From a checkpoint of a small transformer trained on Wikipedia: 386M tokens, 5896 steps.
Each number is 200 + 30 x the weight over the matrix's rms, rounded and kept within 0 to 999. Layers, rows and columns count from 0.

# layer 5 attention output (transposed), 256x256, rms 0.0715, rows 46-63, columns 0-127
166,189,220,195,214,146,178,190,267,186,255,181,177,174,233,227,239,172,230,206,176,199,206,213,182,252,196,195,215,202,170,236,198,237,107,185,163,180,223,178,232,223,237,187,204,178,195,292,246,202,233,180,183,190,183,162,165,164,230,208,172,232,233,234,227,279,165,225,170,198,194,197,181,212,203,211,199,214,198,199,219,223,228,164,200,266,235,216,112,187,211,189,213,171,156,203,201,227,183,183,181,137,223,203,184,171,163,217,146,184,216,149,189,231,200,199,222,237,170,195,226,214,221,222,193,145,216,172
205,204,196,224,226,169,214,209,226,224,217,174,250,246,221,190,218,222,245,264,162,210,197,187,234,218,168,201,181,247,179,157,255,164,230,172,195,170,177,218,211,207,155,201,163,166,241,225,192,186,191,186,181,196,152,265,194,190,232,205,220,215,204,241,210,164,200,219,229,204,214,217,209,173,243,221,162,162,205,235,234,181,207,171,210,236,194,209,206,191,203,219,180,207,209,149,152,174,243,219,299,193,163,177,126,210,194,218,234,242,219,168,204,201,240,156,150,188,236,230,238,164,177,200,263,200,226,215
173,184,161,243,209,223,215,201,283,198,275,207,204,145,216,191,187,170,213,204,200,120,174,167,131,196,222,216,177,223,190,207,201,148,167,154,166,235,236,207,204,241,263,190,198,177,183,176,198,156,205,219,215,246,219,206,172,132,264,196,191,222,191,239,237,184,248,200,188,97,152,259,209,125,269,191,145,201,169,224,263,231,207,218,223,273,197,191,136,222,198,160,185,208,247,193,193,153,286,175,171,194,134,264,176,122,233,208,211,187,281,244,182,205,178,168,192,229,216,172,178,209,197,247,155,201,175,209
205,206,167,237,217,203,171,202,194,196,147,165,208,185,204,186,194,214,153,157,148,291,226,200,253,202,203,167,194,194,228,172,185,179,245,209,237,121,131,218,158,217,229,173,195,217,209,202,155,211,217,164,173,161,183,199,189,230,207,187,230,163,189,218,207,192,142,185,257,215,212,190,192,189,234,195,233,162,199,153,197,168,188,142,185,204,205,163,238,183,254,201,190,221,182,186,248,163,188,169,178,183,203,187,218,220,198,222,213,227,210,213,197,187,283,171,178,176,108,239,261,196,181,248,241,183,189,202
187,205,239,190,227,175,188,210,209,175,189,195,173,249,193,196,186,167,231,207,151,197,187,182,176,210,181,154,213,219,174,215,268,240,153,176,226,195,229,176,222,247,194,222,176,223,172,279,215,191,163,187,210,183,141,209,196,212,214,202,194,213,219,230,181,269,220,241,228,186,211,184,181,199,211,210,182,178,218,162,249,240,225,158,182,187,228,258,203,228,214,241,220,182,243,175,168,197,163,210,226,186,211,187,137,153,153,214,206,243,215,147,158,157,227,215,187,212,164,205,175,209,210,206,166,183,221,175
231,203,177,205,186,223,208,251,189,201,194,198,223,172,222,210,220,229,159,149,268,219,211,198,250,200,177,206,216,201,216,184,89,201,266,235,227,168,145,177,177,182,212,211,250,207,220,115,175,210,219,247,198,218,257,182,208,173,152,169,205,189,196,196,232,177,191,180,231,249,160,168,227,205,159,188,189,179,195,206,151,199,154,240,228,220,214,195,230,214,185,189,175,186,176,221,236,215,193,205,184,160,224,207,249,213,227,192,164,160,164,218,208,192,159,220,221,164,269,194,200,177,199,167,220,231,163,202
171,198,227,171,234,213,181,162,191,159,211,190,134,263,152,191,210,161,188,145,195,195,227,202,128,202,193,211,215,189,212,249,203,274,139,177,230,192,181,175,215,196,196,142,188,206,166,253,225,213,203,162,187,214,219,219,190,226,170,191,149,207,264,214,170,240,228,225,179,148,225,181,221,194,146,211,218,201,236,226,181,215,198,156,192,197,255,229,214,192,217,273,211,212,203,196,165,221,170,200,197,220,218,245,213,182,188,220,183,181,199,190,193,236,204,213,156,220,180,211,199,238,238,204,154,194,251,203
225,210,185,149,167,202,231,188,164,234,119,203,272,182,183,211,149,207,233,180,199,233,163,150,202,197,189,217,185,164,172,172,198,162,225,237,188,178,205,224,150,194,176,161,242,215,190,177,213,265,158,224,253,212,132,222,227,161,228,218,190,168,139,202,206,136,209,171,222,224,192,197,172,203,177,224,229,162,205,236,208,186,234,242,185,186,168,197,236,210,163,206,142,193,239,226,172,187,198,216,262,226,173,127,170,232,176,180,249,263,179,243,242,204,176,224,234,200,221,188,223,174,173,161,259,219,229,192
278,206,184,206,171,174,234,173,205,242,204,174,220,113,266,178,221,252,196,270,203,266,216,143,228,186,189,184,186,215,163,169,162,143,215,190,226,185,213,253,217,156,200,127,244,179,254,156,245,204,203,191,183,174,174,219,229,199,205,239,210,218,148,223,231,123,170,219,208,185,230,229,245,141,185,248,170,256,186,218,192,177,215,200,208,186,153,210,202,213,173,181,179,194,183,257,180,193,167,207,164,208,190,194,187,205,203,191,264,219,194,285,261,144,192,129,182,209,217,205,220,222,160,202,234,217,262,184
218,214,210,196,224,210,192,182,155,225,180,154,151,199,206,177,219,246,211,216,166,176,235,221,215,211,230,240,196,193,246,235,187,200,177,261,209,180,231,224,211,204,190,243,133,190,187,185,249,140,203,181,177,168,199,200,216,189,129,238,222,242,170,209,177,226,188,183,255,164,246,200,222,242,160,220,222,252,184,161,195,127,220,154,175,141,193,193,282,213,197,165,215,217,166,194,215,227,179,218,181,200,242,154,173,248,194,204,239,195,149,217,190,164,213,248,202,226,198,238,196,232,187,208,166,221,226,202
175,181,211,158,191,197,144,200,197,176,179,230,165,217,163,191,200,135,242,161,210,167,198,190,159,179,185,231,202,160,189,245,265,247,197,177,226,231,207,187,200,179,178,206,208,265,178,153,209,206,242,233,223,181,172,230,233,186,220,202,184,214,247,215,175,208,198,185,239,146,226,187,211,234,147,200,214,166,194,209,252,223,236,181,183,221,227,294,222,194,166,236,208,220,188,224,192,214,172,224,187,179,151,212,166,178,190,199,217,284,195,219,235,209,165,258,194,235,217,191,156,249,192,170,139,195,247,207
167,231,214,131,189,211,185,210,178,174,186,215,162,227,170,180,204,176,226,170,201,153,231,221,211,229,234,251,213,171,167,227,224,242,202,256,230,170,209,197,216,201,227,204,219,213,193,150,205,223,220,203,230,145,192,211,203,220,166,219,218,250,189,173,184,255,235,158,240,166,179,167,207,248,184,204,162,191,173,202,241,196,218,234,258,192,196,240,201,233,171,199,216,195,222,242,213,221,194,219,180,174,166,163,221,199,211,201,196,212,162,187,173,177,224,283,218,247,263,211,141,195,220,199,184,210,179,216
180,198,188,201,237,208,236,225,172,183,178,176,220,248,207,177,181,243,172,191,189,201,185,203,200,180,178,213,224,184,210,163,151,214,181,212,167,208,194,173,176,195,210,199,165,138,175,238,180,211,168,154,206,168,235,214,186,235,120,225,212,223,146,166,143,189,203,230,136,201,274,217,221,170,201,198,216,257,204,229,157,165,188,239,166,137,174,147,221,216,218,232,227,153,221,227,182,260,189,205,196,261,239,190,244,216,219,191,213,166,237,181,129,221,208,189,206,179,217,203,199,162,225,186,178,213,239,212
181,204,178,177,215,196,224,210,182,198,214,224,186,251,177,192,180,292,198,244,184,221,206,197,214,213,200,219,219,208,171,163,219,154,238,180,174,178,223,243,191,216,179,182,232,172,180,154,170,170,218,221,240,193,231,217,244,224,177,225,251,212,190,229,203,169,222,231,260,204,173,231,213,190,189,207,194,189,165,195,197,189,218,208,174,218,201,200,229,247,157,201,210,212,223,190,182,192,245,162,191,207,197,193,167,200,225,193,211,199,175,194,219,188,200,226,160,205,205,224,185,179,186,205,212,213,163,216
191,194,210,205,166,238,222,207,223,221,147,205,204,226,147,216,164,140,190,189,216,218,217,180,163,209,210,175,212,139,223,138,217,224,234,232,202,153,203,240,198,169,211,193,193,221,151,225,134,237,170,164,196,191,155,201,204,207,212,214,168,231,198,219,177,162,215,208,211,188,218,208,165,211,278,224,160,158,230,189,234,254,238,218,237,226,208,217,181,233,223,211,168,257,255,190,153,171,173,224,217,158,200,159,210,145,198,197,217,256,242,214,121,173,218,189,137,221,241,211,226,182,182,161,151,171,230,158
201,157,177,196,200,213,187,275,212,213,203,240,237,250,152,165,237,202,245,176,277,159,201,200,285,224,205,204,203,164,226,206,178,238,258,256,216,225,172,197,203,162,170,272,199,183,216,173,184,187,232,239,223,156,132,244,197,215,220,181,191,256,234,181,198,183,230,179,229,197,177,186,207,187,217,175,152,157,208,202,233,188,221,178,217,236,187,269,198,216,156,225,206,181,181,180,227,196,152,219,277,161,188,250,174,151,208,225,231,247,200,174,177,198,204,219,204,177,280,160,243,194,230,163,210,215,210,207
204,183,193,245,192,216,235,208,196,227,211,131,235,191,260,191,226,176,190,180,223,194,213,169,231,178,206,190,172,238,186,200,138,176,242,229,193,140,180,179,214,151,240,226,213,235,226,148,190,209,188,195,179,256,198,189,221,175,164,168,246,138,130,169,193,150,191,177,221,203,188,136,247,169,208,213,144,163,187,180,185,226,184,249,241,214,194,165,201,214,244,188,187,184,167,228,210,186,206,254,190,206,237,206,250,204,226,228,207,158,229,209,190,175,179,201,250,187,220,157,190,153,198,184,233,192,196,182
200,220,213,179,189,165,197,160,195,170,192,247,179,211,193,193,222,226,229,267,185,209,226,184,243,201,161,212,156,198,177,188,281,154,187,188,226,204,243,246,259,168,176,177,181,164,259,251,186,200,198,216,210,184,154,229,191,266,199,231,244,239,198,189,218,181,186,212,178,207,213,260,232,208,250,240,184,184,252,193,196,219,256,151,209,196,176,246,148,238,223,179,248,203,189,204,191,228,197,190,176,172,233,187,226,170,168,239,168,204,168,159,244,169,251,160,166,201,232,221,195,212,223,154,229,237,194,208
# layer 5 attention value, 256x256, rms 0.0707, rows 47-63, columns 0-127
201,180,219,214,205,189,193,238,186,206,188,207,212,169,181,255,224,180,172,183,181,172,165,192,216,209,222,135,204,205,176,171,212,194,207,186,207,197,216,167,216,169,224,228,216,210,222,180,272,210,165,173,211,181,226,214,210,164,140,125,227,140,185,159,257,193,176,231,205,273,159,200,199,186,201,198,213,173,210,207,238,194,266,192,209,202,269,227,208,173,206,196,261,125,194,203,198,235,166,175,168,177,186,235,245,180,242,214,195,193,251,212,192,241,182,202,274,165,199,213,175,241,124,202,256,171,187,229
241,222,234,140,194,137,173,186,168,195,164,143,179,194,239,242,224,156,179,228,251,184,181,189,177,214,206,181,203,234,256,178,211,199,305,182,156,173,196,228,205,219,200,201,198,204,186,142,223,203,211,151,229,148,175,200,196,217,213,182,219,129,197,198,211,249,179,222,212,206,211,181,194,165,193,273,190,229,213,154,172,210,201,163,194,233,205,230,237,155,180,183,214,256,234,170,219,233,139,175,190,193,224,166,196,225,175,208,187,169,124,183,208,134,193,216,256,195,207,206,209,237,116,144,236,209,168,236
239,187,186,210,204,218,211,182,196,175,221,222,205,244,167,226,195,271,201,201,175,165,213,210,207,164,180,212,171,234,142,186,216,174,166,207,214,220,212,202,231,260,152,177,154,230,179,202,213,209,188,294,210,213,209,183,242,166,192,151,217,259,231,123,226,181,205,202,201,267,201,184,188,187,185,220,223,228,151,246,196,210,154,202,197,255,155,189,150,192,170,186,203,197,237,215,198,284,233,224,205,245,237,142,168,200,232,197,97,250,224,246,172,159,203,205,251,206,198,180,182,151,226,157,137,223,170,193
176,225,219,153,197,221,202,241,219,216,214,211,235,163,223,183,251,220,187,215,150,193,186,203,183,161,230,173,216,159,152,217,220,211,176,204,210,284,187,161,194,172,226,216,231,160,204,199,207,182,193,244,168,161,207,183,194,197,181,102,188,144,184,199,208,247,223,157,185,241,190,168,214,209,205,183,185,162,180,218,170,191,183,158,235,161,198,135,191,139,222,189,207,201,226,193,211,233,199,234,198,170,202,198,200,218,269,225,215,200,199,183,195,255,217,225,234,191,149,222,209,224,250,219,225,239,185,199
220,165,174,226,221,220,229,196,180,179,222,222,174,217,195,182,96,164,206,177,212,176,151,157,209,225,164,225,152,222,207,235,189,181,183,198,198,183,204,251,191,214,208,128,191,241,228,225,161,181,216,197,220,209,186,187,210,204,227,301,193,210,235,186,181,177,193,212,211,173,241,221,212,197,180,182,209,185,205,223,236,168,233,241,209,188,179,231,229,202,180,179,230,213,205,199,183,184,229,195,192,182,211,226,253,191,151,227,82,224,224,178,181,156,183,173,132,195,206,193,200,137,175,266,190,191,238,218
201,204,206,205,217,222,177,191,205,204,200,242,215,188,243,160,209,214,132,206,206,159,179,243,204,247,222,245,274,147,170,185,194,176,193,189,218,219,199,185,189,172,255,187,169,167,213,201,193,170,196,182,163,195,197,185,171,222,227,190,189,198,125,212,171,239,181,199,216,215,227,167,206,248,221,151,181,196,223,222,133,199,133,233,223,168,128,197,169,241,203,220,148,176,195,232,197,207,194,157,163,254,244,181,182,169,254,189,248,184,193,192,255,206,216,193,242,199,174,231,210,244,245,193,132,243,222,172
195,242,208,156,190,204,227,168,229,195,217,206,176,181,172,216,289,275,229,209,194,230,228,223,214,196,171,109,197,242,173,226,147,216,137,231,200,192,214,190,186,223,157,277,217,142,219,192,186,198,175,175,180,113,191,215,181,279,174,243,220,227,149,234,198,166,237,287,195,220,134,207,212,244,225,169,188,144,178,239,282,203,254,196,203,171,182,217,237,198,193,209,210,174,224,230,153,184,166,202,222,131,134,251,228,171,174,218,219,195,201,234,171,212,216,179,180,190,203,186,220,171,187,197,231,168,215,303
213,240,191,235,203,155,192,205,202,242,209,207,220,213,190,263,266,203,228,137,151,219,150,181,245,179,191,143,185,244,204,234,179,209,241,194,181,179,205,215,194,227,213,232,149,210,234,183,149,234,190,229,244,174,173,199,234,221,248,221,215,175,182,150,142,161,219,241,189,153,171,218,183,250,177,230,178,194,224,172,183,186,228,200,177,215,220,285,196,138,196,203,234,222,154,192,190,157,135,202,239,184,224,221,218,210,104,169,159,173,241,138,150,187,175,176,148,201,204,256,196,221,190,184,190,178,189,223
161,193,206,206,162,207,205,184,247,241,203,212,182,181,220,149,181,235,148,165,143,245,254,173,163,210,215,197,215,224,165,248,171,202,205,256,221,207,162,225,187,218,229,197,195,145,141,260,249,254,203,188,206,247,220,194,221,152,195,179,199,233,240,204,202,143,242,225,212,226,164,268,166,221,192,207,208,232,181,172,178,224,133,230,221,204,226,225,145,190,195,195,192,176,162,209,154,151,187,208,198,156,216,184,175,199,188,179,195,178,212,168,181,249,199,189,196,262,173,266,188,162,265,156,210,201,190,168
186,255,205,178,179,196,192,197,146,193,203,164,231,208,239,156,247,246,181,187,182,186,199,183,174,220,191,202,236,184,192,236,199,196,184,193,225,266,211,213,187,184,244,254,282,156,203,184,171,222,195,174,165,154,167,198,149,219,157,171,187,205,154,261,237,225,209,201,174,227,197,186,183,227,205,153,180,202,184,180,145,177,179,190,196,164,133,207,218,255,216,220,184,194,165,217,196,182,186,209,198,185,177,184,166,169,218,217,192,150,142,174,220,221,199,240,192,140,202,227,230,195,224,197,216,252,237,223
201,237,199,185,155,199,186,209,183,181,206,143,215,181,229,137,200,218,218,214,220,224,225,156,186,209,172,242,198,187,188,225,196,188,171,245,185,255,186,249,191,178,216,167,272,186,230,233,198,221,203,159,163,256,179,133,166,166,181,215,189,217,145,251,206,206,245,241,212,243,213,240,191,216,215,175,182,200,190,161,137,182,190,209,227,191,216,148,241,210,209,191,227,253,178,257,250,164,217,227,229,164,231,165,160,220,205,234,201,219,149,181,259,213,192,212,146,241,213,178,196,184,220,249,203,232,202,199
186,189,204,220,215,236,212,210,222,207,174,262,206,197,224,190,226,200,160,209,170,223,238,214,204,251,267,176,217,200,219,169,129,179,175,216,174,178,217,175,204,208,187,180,154,196,178,181,218,220,206,196,216,271,234,190,209,188,202,216,196,221,239,247,130,158,182,203,234,187,195,243,209,198,199,224,237,228,153,190,187,197,174,202,207,229,223,186,169,183,170,196,202,255,148,193,251,203,160,193,195,217,209,215,162,260,229,148,248,200,218,210,234,242,217,161,190,246,175,236,197,267,264,224,183,164,155,155
204,211,220,129,173,235,194,196,174,196,172,144,226,205,210,226,170,211,184,204,188,204,234,227,201,228,196,242,168,208,158,237,158,206,245,199,186,239,223,168,220,200,237,250,202,183,225,197,285,215,175,219,217,259,203,209,149,146,183,222,199,204,259,193,221,186,202,219,225,263,168,179,212,180,190,232,198,211,180,179,200,183,268,173,214,215,245,210,169,143,199,180,199,192,181,192,222,177,173,234,284,124,205,193,157,222,190,199,164,217,229,168,158,190,221,174,185,195,213,195,197,233,220,200,202,177,211,231
181,213,202,198,223,140,209,204,203,180,222,196,191,160,218,182,269,233,194,244,205,188,165,223,222,182,198,113,192,179,187,180,155,227,144,200,189,202,203,199,188,221,207,206,189,202,181,220,207,203,193,228,215,194,206,164,211,256,152,153,186,108,137,244,290,207,194,252,187,183,141,207,214,208,185,185,210,219,120,194,125,174,194,119,186,158,104,175,203,155,229,184,283,204,278,195,215,216,181,175,206,185,219,178,192,229,251,243,210,200,208,223,252,191,188,218,200,208,179,192,177,180,220,217,226,216,186,271
197,175,219,173,203,185,239,242,193,186,244,218,237,184,268,202,221,151,186,208,224,152,189,158,205,197,163,162,168,203,148,213,222,218,177,186,196,205,220,218,194,172,222,165,298,251,181,193,219,224,195,134,186,188,149,214,202,167,169,244,161,135,147,262,306,215,169,209,206,193,195,243,181,174,174,176,223,140,265,206,189,169,285,196,194,158,221,216,239,145,183,178,269,231,158,216,195,198,193,199,192,211,213,224,257,226,190,244,111,224,204,202,179,235,181,196,225,177,177,201,179,215,181,220,221,187,215,248
229,140,177,225,218,189,207,211,176,184,223,204,188,213,161,237,154,127,230,158,259,250,177,211,211,111,169,194,126,164,239,159,233,190,195,191,238,174,194,283,179,219,167,104,176,222,198,206,195,193,213,210,208,189,191,164,193,211,228,242,193,178,256,202,145,207,205,221,188,170,205,237,164,213,170,191,220,193,232,231,186,166,232,222,172,200,180,219,245,178,171,206,221,243,189,217,209,207,207,170,159,243,162,175,266,195,190,208,163,204,213,244,226,172,185,186,172,205,228,187,211,162,139,220,175,212,207,243
177,237,239,186,196,187,181,200,181,211,185,195,249,198,217,203,179,182,214,203,212,228,121,183,200,199,208,168,223,191,204,225,202,221,198,210,191,203,186,139,197,151,219,268,259,227,228,192,189,233,188,218,239,219,195,205,232,126,139,186,194,153,219,118,182,195,205,167,184,165,198,205,234,195,215,227,193,138,187,154,147,201,252,167,199,234,227,181,169,200,247,202,232,159,189,182,243,187,131,237,214,180,262,170,224,169,165,174,257,229,239,200,160,217,205,214,171,234,191,193,188,189,211,176,205,183,233,180
# layer 5 attention query, 256x256, rms 0.0762, rows 64-73, columns 0-127
217,203,182,234,219,253,214,209,198,177,178,201,211,220,201,185,221,175,172,201,163,180,183,177,213,186,186,206,157,162,149,191,187,145,194,192,224,196,217,213,197,183,223,194,205,168,210,191,179,199,206,166,199,192,194,210,195,224,223,221,230,234,199,217,201,205,205,192,213,193,231,194,213,147,192,205,209,192,241,184,204,192,193,206,228,213,182,195,173,230,224,207,168,256,168,213,197,202,180,236,166,209,208,235,213,176,184,194,211,208,221,213,187,204,191,188,208,199,220,227,201,216,173,209,204,211,188,177
237,164,182,193,212,227,260,271,254,223,227,253,213,182,159,206,183,222,214,191,234,187,195,212,177,184,263,230,231,159,201,136,181,200,167,213,223,185,192,201,243,169,204,208,174,184,148,179,168,252,216,238,183,177,227,163,178,212,202,196,187,168,225,186,226,227,203,272,168,224,214,187,211,160,183,230,197,192,202,180,165,175,186,203,173,203,209,195,246,162,188,198,180,201,231,191,218,174,183,228,155,194,210,201,217,201,191,231,160,138,204,205,197,204,185,168,181,207,195,211,238,155,184,238,155,202,158,191
148,255,220,139,164,158,166,158,126,200,177,169,177,247,205,205,180,182,148,200,230,223,175,175,208,205,235,188,231,183,224,221,212,200,216,219,227,222,189,209,155,172,217,197,190,139,231,227,221,155,174,167,221,175,205,241,200,210,151,185,200,239,189,262,155,173,177,197,201,196,168,211,159,184,221,162,201,214,163,228,190,212,196,228,210,204,191,218,149,235,181,188,172,228,205,240,185,189,241,216,222,262,193,182,222,196,246,218,211,247,207,186,212,208,224,220,211,172,223,255,199,214,176,150,223,189,186,194
219,164,187,287,213,230,228,261,225,178,212,213,223,216,181,182,227,223,235,203,192,181,178,203,204,190,186,161,170,189,237,211,185,223,164,158,175,165,193,210,214,192,185,178,233,240,226,162,207,221,204,244,201,217,212,159,151,208,206,209,179,186,240,215,199,206,221,220,186,186,225,163,257,208,182,261,183,197,251,236,166,193,171,184,206,226,179,188,269,200,195,210,216,200,200,180,221,211,201,198,241,117,268,206,195,158,162,199,192,167,209,199,204,222,161,192,195,225,143,174,198,173,195,227,178,182,170,172
250,210,231,156,193,201,215,175,193,195,242,198,179,181,215,166,163,202,225,242,198,224,266,192,183,224,184,235,195,201,226,177,201,192,183,220,229,203,180,149,209,169,193,188,161,200,174,185,214,175,246,199,216,193,216,187,191,186,195,173,235,186,208,200,219,213,200,215,162,190,210,216,204,205,183,214,197,191,199,210,187,167,178,213,177,196,208,187,222,203,204,225,209,188,192,236,160,180,188,231,214,180,146,211,211,210,250,220,186,187,234,193,215,195,200,159,235,189,182,169,227,180,227,199,188,159,200,190
97,239,172,190,213,149,153,173,160,205,144,149,154,216,238,180,199,157,130,159,190,199,219,171,256,210,193,205,233,190,182,244,238,197,223,229,186,229,212,214,157,193,248,203,207,191,190,226,183,203,169,137,193,209,191,247,239,177,186,206,161,211,176,214,217,191,218,160,236,161,174,195,182,220,217,188,242,214,218,228,188,239,235,197,210,175,189,225,147,266,196,170,214,226,228,193,221,194,237,196,173,263,232,230,195,192,208,221,241,213,206,189,176,202,210,235,168,196,259,248,152,247,170,203,219,243,179,236
188,254,229,170,181,174,171,175,174,164,194,175,190,202,211,197,186,230,194,197,194,225,217,172,195,214,215,201,229,186,182,219,197,196,257,230,209,203,193,220,195,184,211,191,191,181,171,206,197,185,208,154,201,188,194,228,210,221,203,183,211,225,175,208,195,186,208,188,205,207,187,220,209,202,212,189,183,206,199,205,212,208,220,190,200,198,184,204,187,218,207,189,181,231,193,212,200,209,228,218,219,251,206,204,199,210,233,198,224,218,234,217,185,194,201,204,168,171,209,197,210,206,189,161,197,192,212,226
209,157,185,272,224,195,266,287,219,188,218,217,240,198,184,300,196,204,222,256,193,237,155,249,161,179,177,212,184,226,218,171,186,209,164,211,191,125,188,205,226,202,173,180,192,219,164,179,150,220,236,207,220,193,191,150,154,220,235,202,221,198,297,188,186,182,176,235,179,252,227,196,226,234,188,232,191,180,201,247,164,176,149,227,202,231,200,210,232,189,211,219,218,205,207,189,164,220,202,211,217,193,273,189,223,174,175,223,150,171,198,235,198,191,149,169,221,191,205,166,205,116,201,196,152,138,158,165
209,205,197,189,203,201,213,198,167,219,215,222,178,202,202,185,174,215,222,207,199,225,158,211,210,165,187,225,231,188,224,192,211,222,218,234,212,171,184,192,224,183,174,215,194,239,210,158,181,173,204,230,185,207,196,197,213,183,195,200,194,182,164,223,184,198,179,200,171,180,180,185,203,226,181,200,200,209,213,208,215,179,216,184,183,207,217,215,194,220,186,191,223,176,231,183,181,192,198,191,242,180,217,193,230,205,192,200,177,211,220,196,265,190,211,207,203,161,184,183,198,207,225,183,212,191,178,212
165,233,223,88,127,220,258,177,169,224,243,243,149,176,217,220,149,260,265,227,289,240,206,231,181,244,260,226,263,290,218,149,272,276,204,250,217,182,202,170,203,174,246,197,183,185,135,192,198,219,207,222,203,207,179,165,151,212,130,164,194,125,140,218,194,206,170,239,139,201,164,223,168,181,218,180,208,197,146,170,243,114,212,170,164,247,189,211,155,180,208,237,164,198,259,234,185,177,269,212,159,272,202,160,224,242,230,232,204,222,184,257,189,165,259,171,269,202,217,196,215,178,263,195,207,201,133,119
# layer 5 attention key, 256x256, rms 0.0746, rows 64-73, columns 0-127
165,208,192,171,194,137,166,179,134,165,164,240,134,203,206,207,162,190,233,219,221,195,194,239,228,245,146,186,245,231,292,202,223,256,197,252,188,229,182,194,214,186,164,199,201,225,164,221,243,217,189,221,202,243,254,215,181,173,163,188,231,249,178,171,246,150,212,203,213,213,214,140,190,252,189,189,193,235,201,167,238,242,253,160,117,187,203,247,253,214,165,182,277,136,245,227,216,144,193,181,210,104,184,131,153,220,185,207,242,220,154,140,253,237,259,185,178,214,243,213,162,217,216,194,228,168,198,188
202,194,208,180,196,209,206,192,212,174,233,190,157,176,201,184,196,232,226,186,236,198,182,220,178,180,211,211,187,209,233,212,201,208,194,231,205,187,193,198,183,217,189,193,199,212,202,199,210,191,175,218,184,206,193,191,211,183,183,160,218,194,178,179,199,207,192,190,205,214,181,175,197,190,195,226,181,181,195,250,219,192,200,211,187,192,223,205,222,198,182,204,230,152,199,218,175,185,233,196,207,176,217,185,187,184,200,218,171,202,217,198,230,167,201,200,198,183,206,188,199,197,216,215,199,198,215,177
189,195,167,228,211,257,172,213,268,241,208,236,222,201,209,227,265,204,169,195,203,158,192,193,210,197,214,190,176,218,138,187,259,166,221,181,232,213,234,200,187,227,199,187,205,186,203,222,214,182,177,177,174,186,197,202,194,196,249,237,159,170,221,222,175,203,188,185,234,201,184,275,209,186,229,179,217,187,188,180,164,203,177,223,252,210,205,189,153,186,212,210,171,220,171,176,249,189,158,191,146,204,199,205,223,205,173,140,212,168,190,204,126,208,212,218,211,197,228,195,227,181,201,207,201,249,215,208
225,186,215,184,210,176,217,195,157,199,210,151,180,192,196,179,190,225,205,189,208,220,196,239,178,200,194,199,179,202,243,184,190,233,193,212,189,190,192,192,192,213,192,193,201,211,189,199,211,212,210,219,197,175,203,189,186,204,166,176,211,199,190,195,189,190,169,189,173,208,212,166,213,215,209,221,178,203,183,252,215,180,233,187,197,206,210,208,221,173,205,208,209,171,202,211,172,177,218,181,232,180,179,192,191,209,228,229,204,214,216,192,237,206,201,174,209,175,208,167,194,172,207,202,154,180,217,199
185,220,224,146,193,189,191,175,150,167,198,183,165,219,206,200,147,230,216,186,197,209,228,242,179,192,214,222,245,257,230,207,178,220,233,252,204,201,206,198,177,209,207,195,217,196,214,189,239,222,192,192,164,177,203,187,195,196,173,160,207,204,182,201,224,180,211,230,198,214,181,157,202,239,205,193,188,228,189,210,226,188,221,224,187,184,197,196,237,196,191,191,209,189,234,233,186,158,226,186,218,185,181,168,174,212,210,211,213,209,172,182,245,222,217,207,174,205,245,199,201,200,217,164,183,162,221,203
226,175,189,211,217,193,276,229,216,198,209,251,221,215,169,240,224,182,173,228,167,222,207,204,216,191,215,176,190,153,211,141,164,153,192,159,204,170,184,241,233,169,212,237,150,207,226,202,182,184,218,167,204,241,170,222,192,250,225,182,205,197,226,169,234,171,215,160,191,207,205,223,212,163,185,159,228,195,184,153,162,221,169,192,242,202,148,222,192,197,254,217,199,192,218,165,191,226,150,266,202,250,153,226,190,168,196,192,213,210,201,257,202,199,198,199,216,163,184,241,211,199,159,215,199,152,196,223
194,208,207,194,203,189,200,191,186,192,169,227,201,184,194,184,227,188,200,219,209,198,196,192,225,199,190,205,198,205,202,200,233,196,189,178,206,206,198,183,210,224,186,206,220,184,181,230,217,170,222,206,205,202,209,192,161,174,226,220,163,205,200,211,190,197,210,177,201,173,215,237,186,197,183,207,208,157,208,167,190,216,194,188,173,207,180,214,189,211,192,210,209,234,196,188,212,198,189,201,214,186,171,169,201,210,180,167,206,225,205,199,163,204,179,187,190,187,181,222,205,220,186,196,235,204,286,215
194,213,262,120,188,163,182,166,109,204,176,135,193,180,229,199,84,234,187,218,225,250,179,231,190,239,180,217,194,256,267,216,202,329,201,241,173,199,144,167,193,141,215,170,246,225,154,171,231,225,239,191,175,144,233,171,219,260,118,102,218,203,148,206,242,180,160,212,171,177,222,106,166,223,203,245,180,208,179,227,218,193,285,204,127,148,207,210,178,196,152,198,243,207,207,295,121,182,249,232,270,126,219,136,172,241,224,195,198,176,151,174,240,216,208,173,169,177,215,194,224,212,247,167,174,131,261,196
213,227,206,222,199,250,242,209,309,203,229,187,288,222,200,197,234,232,155,165,189,208,203,167,144,161,276,176,162,184,142,167,173,143,210,190,205,146,230,234,176,215,226,194,195,182,229,186,169,187,213,170,245,173,145,194,224,231,252,193,159,203,262,217,178,217,189,214,189,218,189,278,218,143,229,190,162,181,175,230,157,160,131,210,263,212,181,167,137,196,238,216,128,247,134,172,182,256,227,252,166,272,210,282,232,241,250,192,137,160,211,240,131,212,184,216,242,147,213,206,221,166,193,198,165,211,214,235
190,259,203,124,179,162,150,144,172,184,188,180,163,171,210,194,179,219,233,204,194,207,193,270,173,227,186,223,222,203,219,220,216,235,211,212,186,207,218,199,142,227,171,204,219,192,220,233,236,217,158,220,166,214,202,169,192,210,147,181,182,174,172,222,194,181,198,246,206,238,192,170,222,221,225,207,141,209,217,267,200,165,240,209,196,168,207,216,233,208,198,205,201,141,209,230,202,164,215,149,219,146,189,164,165,174,187,225,201,216,204,194,200,243,191,198,171,195,239,183,193,230,240,205,217,219,235,204